{
  "rope_base": 10000.0,
  "tie_embeddings": false,
  "extras": ["capped logits"],
  "init_std_down": 0.0,
  "beta2": 0.95,
  "weight_decay": 0.12,
  "doc_mask": true,
  "train_tokens": 230900000,
  "steps": 7047,
  "dataset": "wikipedia_en"
}
Each number is 500 + 50 x the weight over its row's rms, rounded and kept within 0 to 999. Layers, rows and columns count from 0. Numbers have three digits each. The size before them is the row's rms in percent of the matrix's.

# layer 5 attention query, 192x256, rms 0.103, rows 185-191, columns 128-191
100:434545636463538562526485597540434554443516523440466437455535507595589526461499521547486591527540553573489479447428455516456490402547520500546507565573564528507472470540399495496503512446480470
100:455482457470507556507563595541524503458514523462541512554515521460515460512443470512508501509468542503534472478467445584640501481431472510510398494496469440522478550533493511494453403609460424
100:527614499542457445500481450457426514567509551469429440680419547456467467508507446542533532387452601485470441511537622546446484536590490518482609473466481483521466489562456484485490536497508560
094:538509510311572522444525485505437536524447386495454585477553549484537562510440551506517434481581523443549499514463483484493587590470604481501536609526502532461510362601453526466476516518356512
091:433524560456462515442504530505474502458510509503507478546417458475405421472497549483542450523482586459606460514504555537619518577561508586537492487423578533459561492523443548534474620500568479
097:514510468537455554495482456494461517496578501402506531427617487525502435483493487512592528494507534529512496587495561524430554573610443479507473526558530476490520510463542442508546511445418482
095:507544471460486540548525503565367481458453590479525560444449514608544537496407521470439508584526548550423483463523544563483585504533528665554431435419449491579407496505401487560546473516517547
# layer 5 attention key, 192x256, rms 0.108, rows 185-191, columns 128-191
092:598519412569458463490443476573482563618594481483526448469486473519431550394523468480439540516480531520536451494542495512546435483563504512467547457569468585406470540453387448549570420561450580
094:528510424480535505467529412510556493490575614405508573522563448409501502484543470489500579508588608528518507450503563475425527519459483483508531499550503465488543551543497499527555505400511546
096:464512542518392497472355544487545441510563400542561456547521499563496551564527504448623530446471490482484592533449518543479512525598547457444425534429551529534539510468636525461440524515597432
093:422487575571445575435508509482440405500502453551493465445548446484558480469525474530391536505440570554516442545520516386506494436594543491444442456581505473541523466489498580524475530527529477
094:456457488475448500485469479513563531459526409612612487513517582417531626523591496502524519538543479530537568466469392563529515476479505503534507434500526416541580509575411493402508483447545413
095:526458583485496581468411491523485582472475444534506446523391467479524484552577465562518339447508574448501538455499381471498501425477539454460445407504480481492503472479577575454572577528464527
096:489624536504537454431508502539478468515464400534550572565467539415533555519473496529531474532451413450501498518508529397553502505383538474538505589532595508452572545522378497471505570538470424
# layer 5 attention value, 192x256, rms 0.0943, rows 128-191, columns 128-191
106:552532500585395627540466409466538491516530457488575467566517471585467503504531424504547437471553441539464506553506526497485543587440451563504516522434495469460488559514543543566490565449558516
096:449622515452449515536555431563474457524553468547501528411502439609477540483436571455512479528498510429585487494570500484517478654484521603507492411518572518500498504359474508503499528435498452
109:508484502511528573499496493455504440446476471569371609450464491443465464487521575453527497430468432464453527560507536524466483578560510473444514613472535476490507471530679515477508386455483490
097:496514525501522462523438525554490480500544510464519555515483499623560549493547618489465406500476414469534480454536473436437537526407497521564479496447568490464447472464507474502452586574524470
094:455499445515482531540523527469490456524461493499628543424470481457568497462507477523436444422439368588528513547521519557481430544502503528526552632507539462635471514518506610512522558554426508
098:552424529460529468538449491500506480478550536529415437484486530575473494540469556498505501462518511567525521361499466398415517487490462393463613467547419512552436506548574452526527521575536490
108:528379467388407481540452582485558422484506470482416551484530523469500528535561403508494471481474490496488501614474596572548605457409625526592590567496506494647504522551464472544472350470444465
105:535422493588530532512475539396438592519526493474534466553409540418487518524525571469488452588550441435496446502529539564546490569551402514485544464447468451520538406512578485475534484490478589
091:500460430435499418499459395564403450443594510489402608465491487499400535495561514539539521470512432558542428560527512535501420529473489513429481481418479475557493440464553487452443534505580424
106:497569460568479466472424494511517423498515508524516449556469452600576530446473429579465528566437544534421454643452502457448520611601449559606493482444443496537452537522510489547562589391535425
108:515546546595506485529467578592492468440544463467502369458497471490554481497500623524472529543575521456547561503531502415576402501541478556484424500568576555550564492471587518514468530567490558
103:476528467529533492544500473471496398518438517501503530568460499454527456465492558472553521487462483537518537521481482539541445476446545603520434537532468466386511495442482549494515405562467452
107:497494545418517554535597514484579548492543474475487491478550530483604508499502481533468561530427484550470526427477515509532520553500604513566575613536542490468446503557455503464497550407531565
095:642522452534523512478557499531509423573524486505586566490440503438629486490476436511523584503406437435495543551509586402435479432536479533457522430487479467503502524484454436482444521565482514
103:547439477561640498422461456466496552542485495445466500482380468446536502493550442499559520515513518443504494563511546528462461527456463508533450473531516458488501398530481481516504433520575505
104:526488533563492528520420575532446585470542491501568452589612500490496441495480451611483555504609618510408542482524473384499484415537489432551429530489468385490482437540487487543525504488538578
097:543521409458567485489464481474424441417439495495431528616521527463426466531474457425445517521506607544509539484467556524378495460487500461527390437472536377457524484557541427480525536512542582
098:585541509529495601468547538470495522445466536442571476466536491540445454509511529489511505452478451486537511502447542459513563486539466557495417510443456599487532557523447461592420522565500640
098:484512455468582528465514457562443534516576628430478504556565481573478514523552506567452467453506499478608501557486527497574450402414445486483466421537542522432432477565532477549514526439524482
101:523426570592470550516445486563477524461528521576525500434578478491478461501510518422471569542554572397549490465549568516479520469543463591481423426478540492555539575491517477513486591558523497
098:469558560532542500523516458535525516523548538454496508472479543410519459462497530432473580550507564561618515515464565480646409498580471542593475493518480540489548428506433492458443442566490422
098:531496524596539554505485452472552492493413477517405558437499442462510454533495625566592481528501500576466434497455462475518568555433523419502433458498526545433565461490596462510450487443548376
108:555532537511477554464521469563486490477466541556600508539528530549573473523410405513553547545485498518523508503475420574480438429576401517429559523494494588586457482415399502497535511496354497
093:516407585482474429498484483435493433410403534492440491475507491512423537464442462458562509452488478403414557493524462481408485476627445515557487428500494427483588514524520445479471476455500530
097:548509507540483460429544540514450497552590524460537408499462501489488503490504571489500499512592511471472552475520466464568423548482467473540431429530511452569495551376489528444427568501452407
116:589562442409483508515582483471572475531448506544522495499580486515475524541445538415450528491479432532498552466467448459577581514573589516532603437473517545520479481444430619506524494483514533
103:534508452508551512548544464517449479544486484528522406474399528470508550525516492471518370520425482523535464495521531505484494558476481520504469565511426489432558359439491433525555508368453522
097:551518541518555530513594557572516459473453435485409498586518500518466498518481514495475432566458492409537492624501440561534549442470445517485504604524539410512509429508527540497418446470494451
098:491571505478470428563390417509459464572546486422533511574435498523472515446491624552436519455543450492525463479445545513588565447471642496490367421473537542466460579485402454549458534521490406
107:507500543453500527452534489476533515523400481443576425588535546487516479522526489519477573460561545457464504551523485504515414508421486457434448564468357533413528432527557405456550525474469542
112:475544555417492490475506566497439547593442499475499486497452473520542439491513487532418555508514584606436459468511576568548418491502475495489525450589499552485573406503534558448534467560444507
114:571488421574417524537463458596483578566479468524494464585473469611457468534461502454439482541458524386522520537497459473451458444464500463568477525523506564486531536459487485493486481487611446
106:466571418592434439490501453531421542622451512432538569576558464567535550499560544561411512351565403533530518516512522375492540472431418448535547421466526567445549570457504590513502487471498482
100:458476477582492521520500501457425529518451557540642490459534506580465464518494452546534569449559533463502451424484487413512423480660493509435501558473485539421483500478622440494501564515485397
095:469546467474630441485483529451554520417563512475509482369457442521474481497535472480459538441402612507572591448486544500490501429528466499467461483512392441496415449495451434430468542558475542
103:500546480481369532498500476434636518541497521517490454564540511597485563463520492560496449488459462527408509526511517521518452613404394423609552483534526508500531437447560613551513469470525449
103:559579485507490491468504430595516456540532444566416620515521464543548542524536575543529530386500418516523468501515540378556529520582487532456450545364575576495531540470441462496535526442434464
110:618529460469484448515544437556478420567536509557427614491465478417472449491578624470521448414527460543503423406480565589535512576521471485472425507495440452625473495509469463465496386510501579
104:546520586459490515528495472445485500446618595532568529537440555440472556485464459515444525604436518399593542618486522498490504467591461511454519514456476421583470446386504477499460494577486546
102:509396560526508633442487505449523567587421534489397506568466458422570523427470484607499599474502467526522461565513478497482452585461551473475447525475531473420461443491594502477487510531520369
103:525569468535452516576514576404544514572509479443470563466512478408541595482493409514525433471499567501478494516495554518434485531531481475484606508484450412609478490467578541479596408468533465
108:512552489472475592464425515484436563513541487474499442530467495546445495440520468441488540484507542477480554537481482396421457427497529421483454532540451481494569526460435488511429556495536481
097:504461440525507463529476509616510493524568493508466540476512468426435494544454476475477460483565515481414518535582534469486462625505467420494525467542471495487552553480544461502451584556460492
096:536489508508509591537566458462394461522366526562420463551527500521498536478576490536503530485397559509526522465434525481537492520491450532480446526561531414539496623486527455542490458453545640
095:600478486493543447547439463543530446444451433472516469511525510543451542449541450440497415512474539492588509451489556524535515532538433505603446551429506544416485473553533510533537547496480482
096:536501466500406523556486487487513500492428418524462457556524456484452453437580477476484493517511472484529479574488457541620536526445460462567515426528556472554490464514491423441478446477455391
095:506497570554588548501450514572503513615549470588432365559507514599446484431541452513465506512474526478491509485534446432420494533608405510523550447491459479496539462560547454492454476527467481
100:441455450477486451487503530517503516432600522537447584422457533462493466574541594552489517467493565476408534406454510585452544584565559465489500466456530446589479491525478552444478443488470482
090:427559500494518505423429522469531487473486563564538531500602510496443440470503604484494498552419457545469448446492561514439517477439431472558554623450512537576453478501533447469487493595580531
102:484534436456466459501542556535509574494469578469343454484552523572519524459417428480568470524453404448532464472552468449591497531442528496485472487459562516418512512434420513459503473438486562
111:544462433440460497484431527349530490485415534560437601524456443392415464516464409526499568466502511472588517542495543553463521554512492523522497525422420409501459469535561489458476397515452536
100:570496524460505480526500367512570567511437470549381532500486528447502486518504564514483427476431545563510535477517488504537631438549442584586490569564550521515573507554511500466531484564481529
101:522606500583539563473471459621483543450493521487501498425497496530456505555547507503517558422525532386471533390487477532534403568480407560472550463447522472458484510514482519498474568531505440
098:451414528509560514489517549522441450466599555410586505548443462396398477549538436450494473547545537410497547575547474532468469531620467495534527397483550469540493455437452475452509467458490533
106:511443523417496393604503531414603511422559488477542469537503484546537533504502550486535448506566512548425493548501516584524538534488481472503465489561479511331519532459482472543574521490455447
098:521516517536561533512585585425599489513518474515510456560524520504576491540530456430487465529509528493470501527489466435492525532610463464433448524542516535468459479515505474555482427562497406
097:546494556477667546525429486522533525457546517575555568444569459489498461500524603484477453554513518500573500500567494489504480447532470565495527510501480485460416488496459493515550588569510483
104:535465510509528496498595520437482554485463558489532533486464546596516489481471478519486444546555474503519428438542496533538553600492368620600568570501525440473496474399583485440558510412414456
092:424460486536509478524461469471609494465462537477531420582502475484542503534441532588495455508490491614506522536504529541455411512506513445467519475441461497503511542484442449468525501444483632
095:554469497527491457452510542517506431461479482463470472508463518494450535443429449426468481515492494485444466440480601499453494513539579508499468514471385548575489501602504476520523586526558506
103:554523506461449613486483616528530403434434488516561531501558555507593544471455443484453457514523535501563523530466437566448400439502390595525527538476488480400544492562511517489527552471486467
103:543537544494416534545514516494626515435478510447542494500488470546547500534445359542399522472486435460483518581502486447585521633424500593501550475495541477476430517459483573547431382405536435
102:542520493529520453473526455469506503400544480530518505409555522388595448501467542417520491640509523465585487403531520544484508513436468471562487483483490443468567508513553480491500498565466546
097:528393549465408551463479640458587577523481490602535488443516457526531525554467527522538450544357516518547463517476492456416537502537524551406506382554433476517539532502556546545540577472520552
# layer 5 attention output (transposed), 192x256, rms 0.0896, rows 128-191, columns 128-191
099:539563492567497455639475596528601562373541526482525501435508570469619480458503558466482469464523462521527418457433438509437416510536491476561514444604487574547426549497562469427557426485628515
096:495418498503448469530492549479472543525505507489536604498511493568440519497532557475578511528526447493519481621487588568532561508603522515386555433530536445457529490534504429418460423476601622
102:459628447457490503524434530545579523592544537407498516512547496527503628475537530472495424583521557458443488552496425462501522521488482521465440537553525500559509503522487415468558461566390553
094:439589520445596541579558565523526494479354522513448497455499447454545479512513529490478486527434506551528521504461535462502577431511500520419518535492545422400499509545452470483583512524443565
089:583541507501482588428513385460500465435484535520587503421607543503500514491457399562481567452541461412429478404449360450542528467544546518481517480532474465494508437513457565472540468397549519
099:549551427563513496611526464437559489452516401439477508508509343538476503488375498526518480464529527569421482499477495495442498475489567495524544550482624461533463514437471521470484506498412539
104:501481523421466581373543596541512518400545500479547461514591525510524548418578465473518495520473563496531510481560548509456538525437574499558491501508471512474544419557440441385485507557480505
103:523387501473531543534542504517507644443555497475598514530482421501508414527579532560474504548499563536490508556415532509473485482494563506491501529594448409528478457510453470549516514519453568
091:524519470534551434507540457564527483519492507457564584527476561437527564456474561495527579567590377507598488567489475411480518536458503529378534538515543531583539428474486526521608399497525515
105:407503516618515476431468535435509500449493454392498560496498487485488507485574522523590504516476505462441542521463567468489501439503351457539530495508519480425546610521498572479453478496506527
101:523439474582498516545429467440466618540531375406536463515547559484485465621482419480437519521464496554498423512509484549485446498503552568508437537434454527507485466480497549428546516460512459
100:534494510502532498515457585433468499505452482598389550495445417430487592491534466457480538523476482538545480467517449510520500481492435603501478439427588578477466405596385509548554548579520485
103:494570570466492391440532541501485397526462476491553430541566546498581537434512491489518563534543446422454478410546539524450520472438507539436468559575464533448435524524465579485495460423522510
092:499466433477472553500515581427405557487538463605556447498522460547484472440548549492482453485530514488424500531571489561489520547553542450554473516441473707527504407505471599490586488471491509
103:544505573392544471462545480490474543529496487639456450519499557484544482458527535545510584525376539490572523496519464560531429533543484472470425593427618532519487547512434474508496524546555449
098:504410535551499492499455491486477502600585424501502470504498617529521444404423565584510547418519526449470536557517527535551547472452473423506451520481507507439479396443583510558495464593414569
096:553538491513516559490412496459502645554485581551591488481446596503603556383517483465499488391471547577523553515508505495538420508520455596511453490533540587574541439490443505496493540477451546
100:524505470452491468649561420465537445505471410479417501542611458451428553514530488536483458461423507536469470543412575569485407466526562448433494447514456529483557499537594491421490486491466567
098:486505456576557487518484520441478575563492516567499520597520614481490531496545600460444528317561569520530527535518483543533543511532531465525591495449588519471499467530508485525514494539454514
102:649509553480505518480519429457431486488496373478485545580554502549457601537383575486439524547455512553470507464566512532572461539472497502459484500469538499576499527428490405525532589425491541
096:430457547456618512464516430464409567526509546594464425521459486520549465568591513536516522532494480537556497483524411559489531459524443502467524454348482571485498487436503593529641513403475416
098:488518476506451457659441454523573375509517516483473512508586432462529460424559520500542460463563498502538457489456487385452450465438485450535502490494476466564542522472528393529567479430520502
098:445514505568567576475465520356467532408652463543536366501643631557462542511471444510542549517497520480513547519401575512507489481470483491558484534564520489486542530529505525497513520481517605
090:437474491473543503570513581493473617481485530534553500567512423454511595481472496491586464562527467436558481490474474440512544497481426565510375465483374496657438512419499525462445578543475451
092:543588486496477518604527465561421514544539566502528442502474472502491380539499474435470479433530502557486532469522661517480502497549487486503419551371530578553463405444479490505394559433569489
108:534449481569498516526645598611526499549465601443498460400494511531358471556459429533508460420563454488390486441546513528443545525455496490597469621530479501430520454439480514526482511470457541
100:497495494501514488499527456506516511442548558539596466632524511518589461498487559494550502465463547426500595453392505407495457556441537406501513496428584512544491496551587477487512424456565463
091:517482593408518599460446454483480576582564405423550450484483451446485556551599481501495579456474479402427505535475394518567432510581587476542478521506603430482554560496418472493579519501569465
095:484533465588496478543432441492468492528496412476475556525447529564400471447535451529478537471513489504440571601493559495499543453454590470555510568502549525535410456487497499471414460562477552
098:443516487468545486415480501465434479564611520580565476588543515476486420407563426477595529478504436578565484577574501480544473461523502446434624655469406494632480477479532468520512497524491410
106:462472509531519454457496438406505514556494610447419459467524459537503495497561500485504511535522436442454587542623546447477514466445526449584453483483452457454511534496485504536515452469440418
110:540483462499521494569544498586565592477575482535572500500542498511424436544441532475411457513520476510460503547468488503531473549484612485637496405418425385555584430468530458556427526597528564
101:516461512579512534513531560498543460540379500463450504488500556508515430538535466421494462436632421632445549509455617504502491572462473383492560446477506413461488530504598503510434513470561473
094:443501459576509523585528571494433434559608473481503498527521578596459449455481568619454537470548432507474566438489482450536448448562424557458426518462456480535434545470568505512469516494496504
097:512512526498496565458532536461530562450534507608410491588511344461462447546528512553455544516490450427542504567540499450506577476493503429492503450434546529557434408541476520510458554500529476
102:453481433543474416479491528438521505401491601437494483507573459464491437528412515484533383606554468614459475472481548558429525501526479442465561423566518366476524593571532470513580418516587452
098:448503446487454380514479534474561440445446499486472537527463535562483518522511443484512488458497419531467478539378525476402493555488564490509479461548496505527531518480515578551503470463574472
108:478439464329539436516497445467570519441492539405593515495537451568545505476533397492397550448509456511541484527519471426510423516427536425496491500538627637525421489465521493503568543508470577
103:525438576583476468484390537448515544480514631497537407496376400471518435542506620630513508570519552515462507461505492513451500488500426489469493607498567545543452552558469464475465599493491540
098:471467447543500411590468505478529462528575488441492541443497552402546440455538477546504438550529510467492530481417565524446551436513518474433483509487528528508467510455490509441485422619493480
101:513461501486504577484452532580528585485469455453576538520644617476484427469467497440585572583438530461541494506544502539551404505514550554405467469561476437518587530492508519529497457517540484
101:602592601573428506551528490516437497473520478525489479556472498437469467566521526492554482500533463561461531572448541537396472529528555480530540487526396506498532535433566454499422523535601548
095:463467553370506529467507548460378562558539413523534505447481509487548527530505504520338517493507454500554533531449460480461534494456551537546561449470416536532523476486523501515612615451419422
094:567493476525452539439627476483525478522538546453432458531463465460459457425555503424486480468471428562477500463426531497534425428552545587557462417576516523424493509498523548495462575549528470
096:497561560495591598506481500500499514546455525460523575519480472490538483490538493552405473567556495485489467535464567513470412535552518519439528518450460540497453483515563552414542386495581530
096:501470552509439449494449460515528487521474521524618590565498398518576447513483374555479524635535471529500454467530569607519502513502436487567463532445478489555611544463415391526470473545498561
091:444554505490518460509506481487521541466439523558522481490474572456549425477550560502527517556388507475479433458448515445479518546471560507523562556394536442555456465543491546471566506559560528
097:512573561548518535443503522484510495507518541410463491460522495499565536456564552490417552514529523518543551508627451420470570483476603516524503508530532555568453448420521487485457524474456512
091:491547548462540434663458556467481502483528538497574503543534491465546475480519614452503491471482538487452471473530502515486498485499468446439482484516505523418499470506479496469590465582472556
102:430490457627596523544495506563464524587469526439512551544562514446529495519526403546503424390487468593502530523540516432546554456519522426547473425578549481482482492509519491486529443468526488
103:461521486475551479445500443434508530423529554500558425525465422495466576442558570524559512603493514415425435554531461433523526487518475515600434566535537506448481485514450493498503557567470445
101:491481464418557389467493549505526432433476510493458494452510544516618534571563591519449435466518325485517528522481424564576544480481543488558418531536507548596534424485420562392631463523487474
093:458540488433487476407549514425357436465462460531456574423578613579500518522536482437546586455490501454554496515388550483467450455504496434537434460427477556520616564466594564539464563514582527
097:453438518528581427533494512475462564554487518477585443653451424524501516579450463477430568503481577515579452478457517535518466494561484496511491531444512505491497486482500453478537584488556473
106:486462521509483581448587447548552527469459456589549589384542386475506470608414521507445422552477460547464448561509541517469533431525522508514479452545548526479460530565545446552509553497501512
101:497429473438453556488513505515464447476508536472539499509532529648494551470461424538575555541401541471490497396636460560582454460490505576494509536479545425455509540537579407490478479456495347
093:562509496444453541495514506455588535391401519540535468504495590508538460492507490587450496491530412506515481441419450483516548549472481574508450407555547534533500432479521557514596502537408479
098:361557493444573445522472510484502556429576521437549592455507475429568564501536589546499457471506472491514539495488449417609493539487437428511477567608464510459439502480466464530535551531473426
091:462422498420490405469488525530505541493402425536597430487532449477440432496556424614486498490556523496570512601489495609511582478447537485520520536545506482445488495561531424497475518536503476
088:446615515463459455498450502584556522592551526542585534535369466450526496431451551519506641461558439560492485559449461454504501460547502505431451524500463487476499509539511549519428524477486461
099:446484480638467471512575462478550536469528430485459492505495623445473486488552388494544481515489469507505450485545486499486413398537526447491423545549560488554602452520526470561429571475501504
102:482422516552506452538459635436467563463392479410501597506534480431434395473516459504535558483525473455481475504458514505491573449509501507537570483577463527532555551432496528508571458547533513
101:406436472416560492460476419520438464484604614585524480463428582558528524511537544505465470493426517490511510520544491426566505507490523542518535491527494606509401507465524509552568535431502595
095:480408524491526553515499469480550441549530581429448454407491506488450481378480579496488515520490372496550430459494513529482407385449520598518448420492434463513488491467455517529491503450543585
# layer 5 MLP up, 1024x256, rms 0.136, rows 0-35, columns 128-191
098:463533499445433553474480500542571511586507555543562447439498497588405538505451478525527473500503393511522450514468504485562456468517474416595566508566546563445543432447660535575535428551500527
094:466545428411506514609455496440472524545513596533481510443437508494547506490478505559517501517439577453492470478529493499498456453472591446564533541489560545461501458531474519530552462503637517
095:464517482558444431560521465472511504535471555503427486455527576527407539480480441502568456535520435470431541548515539446482435466476456489455458593452425510496488508423444504531575498408486511
101:433563476496532527530491511503522523479499542483534516504547546484460479532481552550554495496563524584578463549474491415522429458470535473518518516522507498547512521543461571492469468533539504
104:499531498464596594540469445449516463530497520448532560453454523503519419459486554610438508435477442495447477490450534436510435513615503507550581413527478571586531456427464439560601449389507465
105:529449423481417443437543472434473548450464491437453488549433625521494517520467539448471547553468489499508465485505487587568436487378480491569540467505484464539438474536513521546512531497549628
107:586506533462501454590527593536531573543522467441460456613455649536524470522432545550490424572546480564477589521467502484476561515449555550549534513469462564536412539518540490482538528432585542
104:516513569477534469470525425508589471428403492490449504516460608475404539490512603506413461513523532526553475429448552468476551593512466537494602500525466461563614442573454533558552474498463487
102:488454523502507521477533463573486522440437509471530509538602458598502555520506549429438610518464521513451457540619495514399525467526483610454483415556433489499395464531435525446544474473520462
104:533537479512544531506529417533513515494540504517545534481488505638505424459548561468445454506519482504454580437483468495603445485496472429533575611539451491441414562515455465473633486465504596
107:475555475522488516491463470411548521499453443499456461397591512497551548468577523410542424525454441487489554482588560551479601359435528575515477554484524478512558551464405480502577536462574444
107:476652501483517511577431536493501509464451470483569532582520438502474437515500379472488511493481514579483478525550396444522490624477380463600426391460442412541458553504510485611581527495515397
094:399399506476599527535454469456551514503469551541539572525515519399490499546530547484490541516476524516462456523474465460535537462527506665521609443506554520533420527485587563519508550551357521
088:571524509542486475424407464518474522460506540470480482494608495393452493588494475493514494457493389482538543411534608483456475515490455484557453406411510525492569442651478519520544528485557498
095:437447540501483488455561463432595547564594528603589495411485480361486417521508523532522482518450407532497441532495580494528516537405555482483562497631504490563538457468436440543492385447462482
098:436481456462542463540488562523456478498469438526571608510435484490505478520485468507530515454494524454467482569542514453473621587558484427480529467494547515459490566446460493585491503561458436
098:504537485433593529525531457520491575531568551469513547445436440466538555479477457394455582425587522433551460469550437478518482564518472542550434599436517439442413531456506525550495455435434470
098:509508484546587411455514517505468483444451555504514590493402442537540518487516470494542417504479508521614454525581442518518554502524425504424498465419510515474466552504499499512496415473480542
106:387535438478452488499530574532546503515489549541478464600456532594457457555502546520529459484463490566526481459482462498360527442491480471517532481550569470541481551495481580537613513445512555
100:520445473479496530508529536516425530520491574472570533498526488542407461514481521511446486607497556482394486480532436580506609463542568524585428388567517505419473417470414525435486439552446564
095:434494498400425441518560573525491472495563473397515468439632444539550503445553465449449471465468472476448516504551475481498574445513508520494482596556566440450475512475531502466569476495568500
105:597479378463449476471468485512579623571411521508512481570543479466540475523561438472465467507519452498505449394451451488498571496454396560476382433412479501509505488491577434506532476565473552
096:491503476483549499547499461555435391506509615511498425486470497475525483563483517594482549421553514418529466622478463563555614546590498505510525510520451566529522522484493463589452444455483523
101:518401490512527461609505530435510477535450530452477489470609573532515548478545534656537546430562480512525478538497450398424514529428511621456467484620549509423547555460411475430473500532459496
099:539520474519556541514493480533469522551519521490462615425475484553504488494489463440568559539493515407463465521437520404539564536493498502457501570478505524553577498482435524503557583422524444
100:491524482426494485581445439496482549645545625540523509541564476392520470476458509414475495495439447484476490525535572415518496418470578518515395524491548507498442533415462545502569512500540480
096:477582465486490530534427560645524545562678486539426531492546572612460438511556579479512479536434528447477501485489447443548533501509483546402510485578446453466483395448344522530423502508531570
107:516505519491486491463446507506513496574432452500470478443518444509472472494486508506531523508457464568482492526460457562605563555525443520488364508483437427532573464491493434509520461509496511
098:620499510451565465474509465442546455528549560435585491446550505481529448510544440448491528426502513512441493514540410487579517458469526433564529415437440531569503462475398476513479526541558452
107:424514499580503503560514504514530549500542529441456538535497428486472509436444423374452480544516403538504495450484498400475430530523525590592559494513470384416531603433550546535561523625535558
088:511532479532532510458515423573576484543555559454494554486524484521568454551522504551435587463509498402462497469473500526471533514461497630519481517507506430571451491464467572504488434594543473
101:511552483526554506479360530441490484590466514478559515487500544600495460499533588407566503491552462529403527458466539551475501525437508485528520458470433479453455558514492431548465529536513572
100:521535540483516423433474519506528482479443511416518492459559505495463509485499523542475412512451512473565474547539518559486465621504457473380568510472561463572539465521458447500525443529479408
099:444491437492424557574483495551438523566484546435541552464445361544489484515510454445405473534477487424511449434504506431485468521491532460487451494429497499450478544561586537534490475419481428
099:626499442508384488407430469521536471491545599504492453437537460475487460518534484487537347580488443536545508512532428568452450486492565416488533487504576525460494472491544576629513481466514476
094:495443496498493521487556555439462584541557465496562448546538467421585499438446475400567446570447444522465506408514519538518492458520466551438516512568496472506438586435576475512572495561475452
# layer 5 MLP down (transposed), 1024x256, rms 0.113, rows 0-35, columns 128-191
102:453478437468479485468586448504588497497488495451500509496456437508423526442520410499423491423468464585515512543412366486467435525451497492558507585542520593412510587518540554418503492407521583
094:607518548572492463440581518471512433518520462464513584574575403474497439457425532477479481391378447577530508486541527475565434473620436587523594563558507516490504425478516510545466439494572463
094:580485490456532460523518528537465427551582394541536553516418470479546526489521532500492501481555457492502454476516520518431505557560434462471509503506460529439514510609462504436441531471442533
097:466556498491527561465466514494444590548553480497467507525512473514531532598428461438535563496470502447504434526420487440554470556517432561481545473529458604473512458492534472611483475531502562
102:539488472398571537488460402528498557427532466574529464499531525513436447540472460481491493461488538462561529501498454562498504515463507549501457527569483551414423499486608599478463587530526441
107:500545492571558473475584457525528633516527497492494496447555510509518479455580508514531527499487495448499526503461426526493616496493462535506561485532567507433592406632507531434472457391536590
112:558528467471594514530468521516472454393547425403512496585468579589436576521424466473460466495499439496559532483499551474492537590559402537558508572533500488436505461423511478546487533371453518
100:588509555471576527567451597566451483432499506427498529439427492506509533440469530497502459441527494494488468535580507497484487425511562538491476556515401539508563492464521421500464504509613521
104:528513495507523404537547465594450519410542479521475510506504472498477447493432564495481442464614522497509457518497501478502430522460511444564480569499557593467470451581467495415409473470557549
105:550414497485532602501502560524495469514520460469467508589512418468413434458526495587537490470492544484575510490628610472485459533547523573512440423390494495532448513457559410519503489484465451
111:494442428538506498427370580540464527585463470484374508489501453489448338495518577471539505556430529484525533523472487438490471522454588470460492559573492468483439535521471476398485378523449450
109:512486505515447578482545559488487453511564576444591511448548494462518589465415577459489496500460438513470452405480519522489425382472565546492512567547550507552515499454461484483599491516459471
093:606581628584412467484449526543487473571576518489511491482477554536494458553541551532546450534508435382554504546510509548509488507514416573451477570593504530442556413496467507430520475572505457
093:352444501444551554510566552515451485455545483507507559533500437586510552358498525524458495442485583487476449582389414502511537484462461423513526526480487515483460597515460479452412486472431517
094:395426478485534455487514461530463538561594509415481541495546407447514424397456537481467465505431504529559496498377504454491510454499492512543533549460464584451456501461513401413529593440588651
100:459424530526529556504571485499547400514621457474449488487444489470483532565523482498454527500503583436498530443457556427598465552416530541556480472545512407498494434483548552459494469522495521
095:459372526596563470554471554521458440581531522460452536546534458487568546575502545514512528391469538527463463581550475537498524519504515502558571383545553488448507425486487486508504448513440489
097:508517568459409558472456430428500534540494402495495471565519518525446482429490570486494517490527445566504540498401495453487449487425541478586478447532453390493527463572544490534491639466486462
095:513505507561476510493516505577522474485455514457514494473494485457466489507557413487502435443566594515432426454582404457575521453495515534520453471471512527537517492523522540455462484575494478
099:464531528614451520584499472534538418426564518479478497461467507551543519508466572469450523439521400383489429439527566566546458578434501431511522410460559484517515403504514426501457486467493502
092:552561524506570507551487479494592483521531490558536507518419465498416469483430520582417550567518577479530467475443485559418484433369494537528570458499606486517505570445535493467519432508518523
108:524484503480468404438507528471524534529393510486508452462512443463580380498494530474504478499539463520532498491450460490465520455478553554546501507409412516478505457568581425497478482531531499
099:510475503485498514499472438576535435462581445539459504550571355541441589542481512477553571472508520470583519483524530534487435553468624501451480486512495470573391522574610435482484541510546607
103:484481509505484446482524503565450498558531529559499476531491487552445541615500566531539475467460560477571517556451527605410531500527537523499442490549441482456497538422467440448495484470509412
092:591573477541475536489525489461547458536535506517524566524537472397589533476480535576491498468550469576541532449509547620517464456490538391443542402490480494536531511465523440401444386518328468
100:578448482544505513526502554489447360569549437483398559521486462475508556495448452551537432399507514498449559481537532536486370524419513447466541458486519479412486497516554380524573486464347489
099:495496539474548537591507567434484395454516507436530470402502451483484557488485525442404500430462572512434521444457573503417527428511490454548517457502447529648516616516591546434485535445470564
114:509440495502628541495372475480460480510464485578531590493534523482442513433576485502517473556555510497454492514486534540568439452404571424527549561459497521517358540438489561540439477635507509
102:495484485460410541559520475490520457488516543603473508514483463430549475528444534509522496475509504495572513505546544474484495441556375547511447541513468505406462512502515559530560532552505522
105:449547595507460493478549498527496531494585500506496528568518499470506570515460540623441570555593468521480525493486460592534419433547526492518490532446556482504506495500433412524451523493451479
086:511514531531513477503549476503512541543518500527561449476441498412489605417483429489581406473440541429525573477482576503489508483505468451452493552490457524417543523408558427491481540524491472
101:504472551533494492471480443533495465506500514555529410448536389576558502507438516573488552559469551412462500459507636589492538476516448522547437452500442522470565415474567572484530489454492474
098:476544479493556511486476509500486479368516517500527431538497574523456419522511553473511547432573413451488555520549510473541571432619500577509580560496512562562430451472533542472542424480547500
098:484450412448517546522462547478558462489562557525512467464446417542491463576528440466496427580471453512465525520518578548511497546486528503469399528608302491432451564435475524557422511469556439
099:459565493453499450553583476576446562521518443490494462579496584460487380421530486552432571367456539468433473441496580477554529445465542551567595438467513478530469529473408491460513537518416531
092:531524460553476493611476414636617419472461523538546516455405517416435478408511536573454473547588557466528529546480484497517480526551540432485505496486536499467461523559524534408418537496521558